{"n_layer": 16, "d_model": 448, "n_head": 7, "n_kv_head": 7, "head_dim": 64, "d_mlp": 1792, "vocab_size": 32000, "activation": "gelu", "norm": "layernorm", "norm_place": "pre", "norm_eps": 1e-05, "positions": "alibi", "qk_norm": false, "attn_scale": 0.125, "bias": "all", "tie_embeddings": true, "parallel_block": false, "init": "normal", "init_std_qkv": 0.0161, "init_std_o": 0.00284, "init_std_up": 0.0161, "init_std_down": 0.00284, "init_out_by_depth": true, "init_mimetic": 0.5, "optimizer": "muon_variant", "lr": 0.0109, "lr_mult_o": 3.0, "lr_mult_down": 0.7, "beta1": 0.9, "lr_head": 0.00429, "grad_clip": 0.5, "warmup_steps": 200, "schedule": "wsd", "decay_fraction": 0.304, "decay_shape": "linear", "final_lr_fraction": 0.05, "batch_tokens": 65536, "seq_len": 1024, "doc_mask": true, "train_tokens": 423000000, "steps": 6455, "dataset": "wikipedia_en"}
Each number is 500 + 40 x the weight over the matrix's rms, rounded and kept within 0 to 999. Layers, rows and columns count from 0. Numbers have three digits each.

# layer 3 attention query, 448x448, rms 0.118, rows 0-99, columns 256-319
525587567516542471505539514532581469463497472518516481493525501475487520431512483471509468507451487531529518500517460496497504505494440453488522467476477459499483512503523479469512564480504567
517467462508477495458473480528459476471509522441474515548452530526574509489545394504504551495440426497531527569492455484493488441455510534471503487488539579440515415467519454495509476510528525
497456505491504405491536458464531465485532483514499484480476447471506514468537439543563531527503520449507515533483493500407536521617477505466475481471487477561422560491485507515507482503498427
552472519535504462449534525462528440515488502585525488487514440542540501481550481554551525526513480514447505492497516480499525444501454521540456491463541511551525466487462461439529454561485505
491470509574547471486450560475510473557473590495442501462488561481483445517500509471538513559496469491491525511378520465507564449481496488405518457485544549517475525479540485531518527506502516
531462501435559495547516475502460551500511487481455499499498522536515469493493478453457490548513497502497494505476493477536496458510525504567454504505532501560474512493477593531488510503541563
568565492569507513483465511540485460551546539491546430464545528492509485419480486492469500446566448555523425508545526567497461454518520471511452518488465497530597532492520571520485510487512492
486472505498568472521462471545474512511471513510517520431544495514458525466545575504505507451492461528460569503517480473480570516495509451474492458494481543450520552488501458502529501494507529
464509479499477446584518519506521453553536525485498537466458483479399587543454498512469476475488550458539464508500541464488505411530464488441488474504548529504443531506500411459489513530524525
507513495509535480504542499490448537504524472506537546459507439531516488481485408566498529474505493467526496551489486489512469414488449520474606534569502539485487513582484490520402491515522500
511543514534569516481473482450552543509530453499512494432500492469533476461491497543488434529502465519478533511497460510511470500507531455470516471447479483522560468435490499537461549464465514
485525473467452508477443484534468508413515489565469487524544551493427548497529478523515556494450569531498561526548532464508451508507530462479418424442580587440450461478553462495455517537518443
518497499476475382511567561479540503470497436522534575576516525505486481492487429379504425463503527533534570477520507488572552446540487480485532489522449517515548544500470521551500456478527473
492477511554542476505508538527491504520477489555452528513447505464488468547479497502449463503497420434534519538468509477457563521484523455473511488508530528599457443506480458527464501554457470
490551546487480488487477543468546550435428438477533502529474422516546508465466506538509487472548550492571511531468482483518527545536503495447496584535579478464431532466449488505511534547487514
452496521489499539495474564515491513580491480543500477537414471487491473474517517526497490463545528493467486504581499534547567566434505507529496480525540465531503544530467505461512518497467484
514484477436470480492498490469498538536525544461515522503525504521522491453459569553451511459467489513466547495422457478539489467468541497489535450566474476509412495527488472522534472496522475
493454538474541531510469582468503440418523489484423470516539443475475494523499555456497530465535481566466454527489488557572469517533543461571510533520488581506528492554417503553433519516464558
542485510456564512515496485476499551557534550453482579504530480549507519495527495570527475465511493502492539492529459431514495410463567448425505438551527503528472552507483516564432531495534494
513482570526457516493445576438446550519468524508436524487558463503532521499500540543519534474519531484495426429497526481541508500524486462486568486475515506489526490501440513533504504520588572
485552498501474491430502427480502490466474423486477477524483526533536488441467489521502402526495484436491503525533526576563494482450501522542533474553519476460501463550454491467525485436473445
510597473515530508486477465529515561503441471552503451554568506559547528560505523473479486462469561517531500481507489478457541502536501520547466530574429513520511515494493485586542500518534554
535511539444497427497495555408531499483439516514473516538491559445497497477483481491486502428473499479468525546512514473478497482530525466522529489492508517464500485488487589538487434431575501
476467492496491515421513501543561536577522567590510566453507511548488502470487516443455492476537506424497490507493436486442479502532511498486454512455518495450623531446466481513495516455499446
483506492472527500506404555442496434523543472543465490575487508519530529484523463439414506474556465564511434512476537451498576468517569468529487520498509481485486502448523530527443462544570492
381491522478489439434463466523498482492501575484500468466518477517521519508504493466532488467474534465506486487534602430499461529503484527434494516510504487479566588404447528466447520453414511
508521460520488487473481507515454530509504528497527476507455517474556446572503526530511458510502495463544500531492519459472549489564477500469557460472510537539438526516487458513528528512454457
504472517504511472483491487424446488483491431445535478449488509520491505492480469517432518517570553426457501485460451447524443508504499540552446440562563472542438512498468470509533539478504491
526524553401481509467516502515435572496524484561517469497562457523483532502524473469548481524550526496437458537516522484543533552510399473501512438499479439505471531458474501468480469511477487
528519491504484493513558455487481486502493549530485461628578498439502528505502585481570536502497525467500513544477417503545527454589453480505491546478477526504405506533494528485511494483533466
479508509545483472451508492549530539539363525490465480437549497534480467466572482491447505578514481451519546451495469468556502452559559455528488489547519536467470510473519532489503486523478471
500527454529468514463530529578536507459505491536573489490452478468525561475486561426459468529501511567519478474466521523517477539504491508499537431449504540469510494472500494500521523497546509
508500440484523496461514493550491497500451469501521531451463433481466421528504442432492511487481492447501542518492504484506517524514448551522502473504481562489493451504481516533453498442466471
475476491546470494495431494510516507482464494528494473532525440507445485391450503478535525538562591489540439425476485527465544503424446525473514544558485507498481512528447504535507527522575481
470533522558498453482480536529517525597459533470500488454508523492431509471444504488556526436470524512472471509517488524427457625422441473469536472546547495528529523556468498494481504454484521
512511527561549562525481574470515535448495464506499501586507496482492581494493474507499539522544497516478493499514478534543497539523496480396522489493525511490509475482515503451508434530491439
562569542382543506494508438487546495530496428527545432509558476485520474503483515457521430529528516469492451520486445532484527463494493462558482478463585549462532498506565496503459484520443548
430534443420507524491423527433489469476539491477433523552455566492504493532528565515469540496453587500538465469567485522533590479493465471512511565512536471491489511539468503494541515476518505
508517483458558542459459500435454502451451485499508414510412523541528529499604527521474531543466541537514555524518521497419514578523570504479554463451441495447470539507514469522530461540452527
490453536484495467523508503489495523484467526548451476503537521531483484467480484471507535477552446502553493451459467539504485442577470512396510486542583542463498544514513515428422575481516496
418547496435471451555485456548507487452502456519486454502432484489500493532515526551434497554542449478508492449467502476546511450542475507489497466500504571478508481513601503532521526497463481
456510468540435468519484498562464479470464494484545563462527538564550428415561537505477520601491472477477506506479523555525564557510540451475513556473491532492527477501484517480431483416557527
499517518517511471442507445509531484487561475521568458501471605499458465474475480496482549495519531497493507491461515508485475474524517508505447411510533510560487508462536502481485513470470529
546509538473480478500480463523542552510505596549548538474477511475522494557483471448505515532505475489525509498465529578518488567509499511601491524446513519424530537538469444458522505540517569
485512508492535465529533473530550523445538489510549464544482529532496556519527517505495447451500546496505490528548505536435524446502537506523543509528510446584485580424457530492591538488463490
547528509547521508436521543476499511571462491511455471476444571478513512471489491459520488491550543519450516520442490509325515488487448453518508519460470498492514465530499568453510534410491460
463551458418509470558488520479585475465518494475482529465495499485539533564509466502441518454516508537522492460470539493554541543488476438469510529491509468450528486490487472538546490496514478
454558473597459486466522507502492518492491490542461484449546555476479536436444556532468542515514501488523526513506522543466574522468529478518478504557488494494481541474482536446511547501518458
467451516511510513455519524519440547511511464460548471475423528506527458515469500497519456423453541409455453425469537482478519479587584470486522471573436442477549489439489450491463528385442564
544545430519417498499472430572479538517458450468476465508475455481466539401495459493483466447551392447516514408488477574490553462505455559500475526464498531466478512547501545470509506585521480
504576550500543442485480548550438475488456512482484485498495562526507545508506501514489520468508431497520504562460486512490509557552469512482466465486552394557392512536478526484475541536471455
546518512559543519481483487526471483408505515453485459431466497479503485478422568450482542516524459483494426511419530497532457498512442539522465506482545518499534509510513461498465469477490556
491532550472529496599475501414495484542522506585525453439488479479516474499480568509470485562555505513527532457533524472521517487452460468431566455476385489457547562534476560495502483475516498
499466501552498452508519557501468469512463489439540455554467550534571489520502551449536461534482474542531573554445441579553541537505522530534527517479472483522489562511496477482502457445585444
508540578560505530489502451460478496505536523557549483483523480436501504540504423449455454503479510441487516516530457417509485524533502460515553501542506549491468453425527453517517542490551488
495517481512553485483506458498435489534524498486565487477452549522461508502475506564465491467476473529496523548519435540524453492554500490539482509515511469497485572478523545573425449492529553
539461478526570528529503414472489539503526534489466497478498508526499450568496357525517432465525508519455508485540554499522586511475412497481497500483488472508538489472443514510479521511523459
499526455502514533427483494572456476468500493505585524541535473539537532445529502512523558466540487499537545514458479486516500500527500472578500514494458438450491499443586540549490537574458536
499473482491469495503436502477493546564442499512507479452479539474561509468452478462468512474487492519558521483499442526541582462487477436450483515539479539554462545478481455476567571490459472
491468524451505498505491529474453546509466583471464465472452522519496529484481501540528487488555489552522481475509518454541548541498490515492496394451477514493554475487497519432561556465507511
547554551422510433470522524469534504538509424493550501485497549424475500558517485468481527504510467542494525484500507525508502444466539487477483478486473471503503511447579523539495454497472538
471491503554490545519556490489522554497483482461452507447550478502502502498569481548516529515438480568525470488490511464539451522483579505485452565463506575489585510543509521495480511489462526
516478507482500576433498514514527477527481495469496520546464433555528485475546497530462517469470473538479442496478464533509488424477551477495472494461539529458556494521468491497434517456531487
615495501473471510471494487496526533398509538496577532485458505478504423561533523521484542526478484468486501499472472494556503531567486563462463529485483484558506535446532495453526529474507513
487527502457514573481503493536520529501459505491541440506547462472518498510549488562497523481523506494494490467493523419447551533525474541483490591443460499503481491485499468507588528496442518
455507467474510503455460459505509519500558517488443495491480509510499451466503525478426539401489515545475519508525454544451485473498478472532516523513443584429517497450514525426470557510466499
479560491469485470522471513530481500475494553524520528504464534509553487513530557569501542506513457508483532497504442596479522491448514459492475519465452528489566499498448571462512497473518557
545542480545507435542419510473466495490510456489519540535470524528466505533610491490526484570503412454503581491509584508468510459518465560470452495471443462485490473532500556478408530494501469
557449477525480419520555434536539548512475486480448463499527584491521472531569489498491455564421566504486429485437516450541427518503543527581533471533523454472515500497534495527499485503521514
512532530455534476528499505498477478529550449494462524521427525512523484479514534479607529515487471500498483515451481485477427416469477521586509517513549532460582509484480498571583529567498524
492489512570515453528519493496509544477473452487473532475489461541497506528476421491488561505529461519428532473505523518557500485433432540500568444492483509456579507513505497529436516469494494
477470514465539545449466543518442570531447513512469538491470471497481509512469461449491404488446422445509520495503447503552535472590523522490488500482516501500505506492502544524476571483518521
465469548484496509473528514487467476479461539483479441507487485488502479495497520501451481530407476502519482506497482486503561564467517412512504439566548540500501460514537495480506487482511517
520499539487551560519511530551500535490562467556535511456485544495525475481558547535486499443493534543536528464458490524495404473554474517451458506491496473530512541460518500482534529506492502
529542503471567525462451440534549502510488492472522471571542504533494452493507572510481501579519482489491552461436519479561491508498479458514596479505456537487433534497491443492574534500481554
467473504470533444471492479480464501465569536430515408577528529520506623491488509493474475426482515549494441500515574479488508433499571462520463533438492454507511450460547457528474506490457525
478477512571473557551466468463473493482511539512515568520481483507499498526533468529489482514496478529566525491494485554520445554450537482537441481512475484511496528531487466532463491530500520
508481517487498482559477488513491574457477521547502527535520517537485534590515481479533543551445501504507542515501538474500496506484526458534542509469483547501467451482530510559456457452527484
434496484499490522476557521555545536540534397617468483528391572500515501463594394458533498504474490558478436459470509455483532524551511480511519441491462469512492539495508518502443504510516549
486461520504500495570450480520523509431529530484457586550502487506518494467490465509542513462531467468495477514558483520570480541520476498493438499528494432552599510405511519488429538517508463
533479524540508446466530471491468485483540525480484485457492433531458526503557541464473470563559604525528498425534470492517457501546565517479512429487487435539543554409548551538520530482531485
518476493552441494444485530577472502569437454441576524531457501557429525508519470499413499533501458500436480495520530477499528552409359480523570552500510432493542532497460532519482523549534585
464530437517462520498522543515464567538472514461487484507460490475487497495518473502485417479503488506540522450473522509497519502485467513509544487519497510484518597508468543494487536470541481
425468472499483549601514547487518537638455490494496493436435508564504436438471473428519467506408525550509513442540571478514512519425507451437481490483551514400539566502461466474521480507533568
467530451539503506550488529486511466509484463443507553472521531443531455500485551487456582511503531496506525539554491496409607442487552513458464483503502485514417515463495530532521500548486511
473506529536550474471518517500509503514486518487491488477521513512447532475446536569515516464489522512547520449501497494490548567458457447506509478491497487514522495544566582505527462527507554
382503508519445472434417449516538558533454465557506529482470505468440484426507540496539510526508467514531514503542471499481577517469541525505464513489584505466484500473486504473536574511499571
534520463519467549549448433503504429468477563498485528562523452466475517564584443455530500501486486502537526469554494480480455530515503524529532511492531502452524491522522496534486524557507440
542454462438552456518506475514474533553442460523529420522460508524468547450549498514431529534573469490437479388487510508498499516450499498464495525543461461484545423433507446509496398586560521
498476483485511529506510432465514467488531491547517461492501524542501547498492488471451534559493496460497535431522483528477521500485489461503509523461501542484481535545414488461475525384408511
464581534512530577517487457551494501505531483478547534485496478509503476513497425478502563527530477499534440450540469384536538522520521429506426544570499475514409536396498468454500471478595480
475453548492516551588488461535534497489462614521466423489483536497487531500472493448497430433483514521527497461515471522447439492490506550551410552506505482497524452540542538501429520473513466
490467566480529490534418493538560525540478495488528536531530440554506539546504505443486527562593528540498509548552541467494520505526387491447532487492524535552553469475498482574459515508539535
499502454482556518580503525450503545502439489432511468468533464554475519505442471514461554502443539478479512548558480543464428456471479411507555510500536456462481473430470506427468467509548529
429434520534415489481535510459497482507579591520448463507423527529475481500531464504489470510581590516460503481504552515511513553489464451534551486530541527517463517491459495444469485454516476
565519466513465480443456504464470526486524494496536498459455516486453548443496474526455470499529527479499499549513572520472554557522512534475445522587515480542526522486569488479531515475513532
499571482478506527493508486548518480512562495561391513515523459480499448490537478421532463560535561528532471511511499531471451453511497472511514571481532486466445520488518487473479453597545429
469532531428463489493469494541443468478550530500473453526565506493508488494429469466530512549474472443484559509503463483486494517525514458521508497441535497496502488464434524521522558487461419
507538513498509522500440548511464568456469540429522528479549454553501547524523534455528491536527438490485573512517480513508535502519544468444511499495498442551567438467513490460538502486532579
437517466448516480505497453538517488481439483434493547529500490513454510489511532493496454525518582542474486493554514558481556537486454558528502576502502483548480549453501528519477506473473445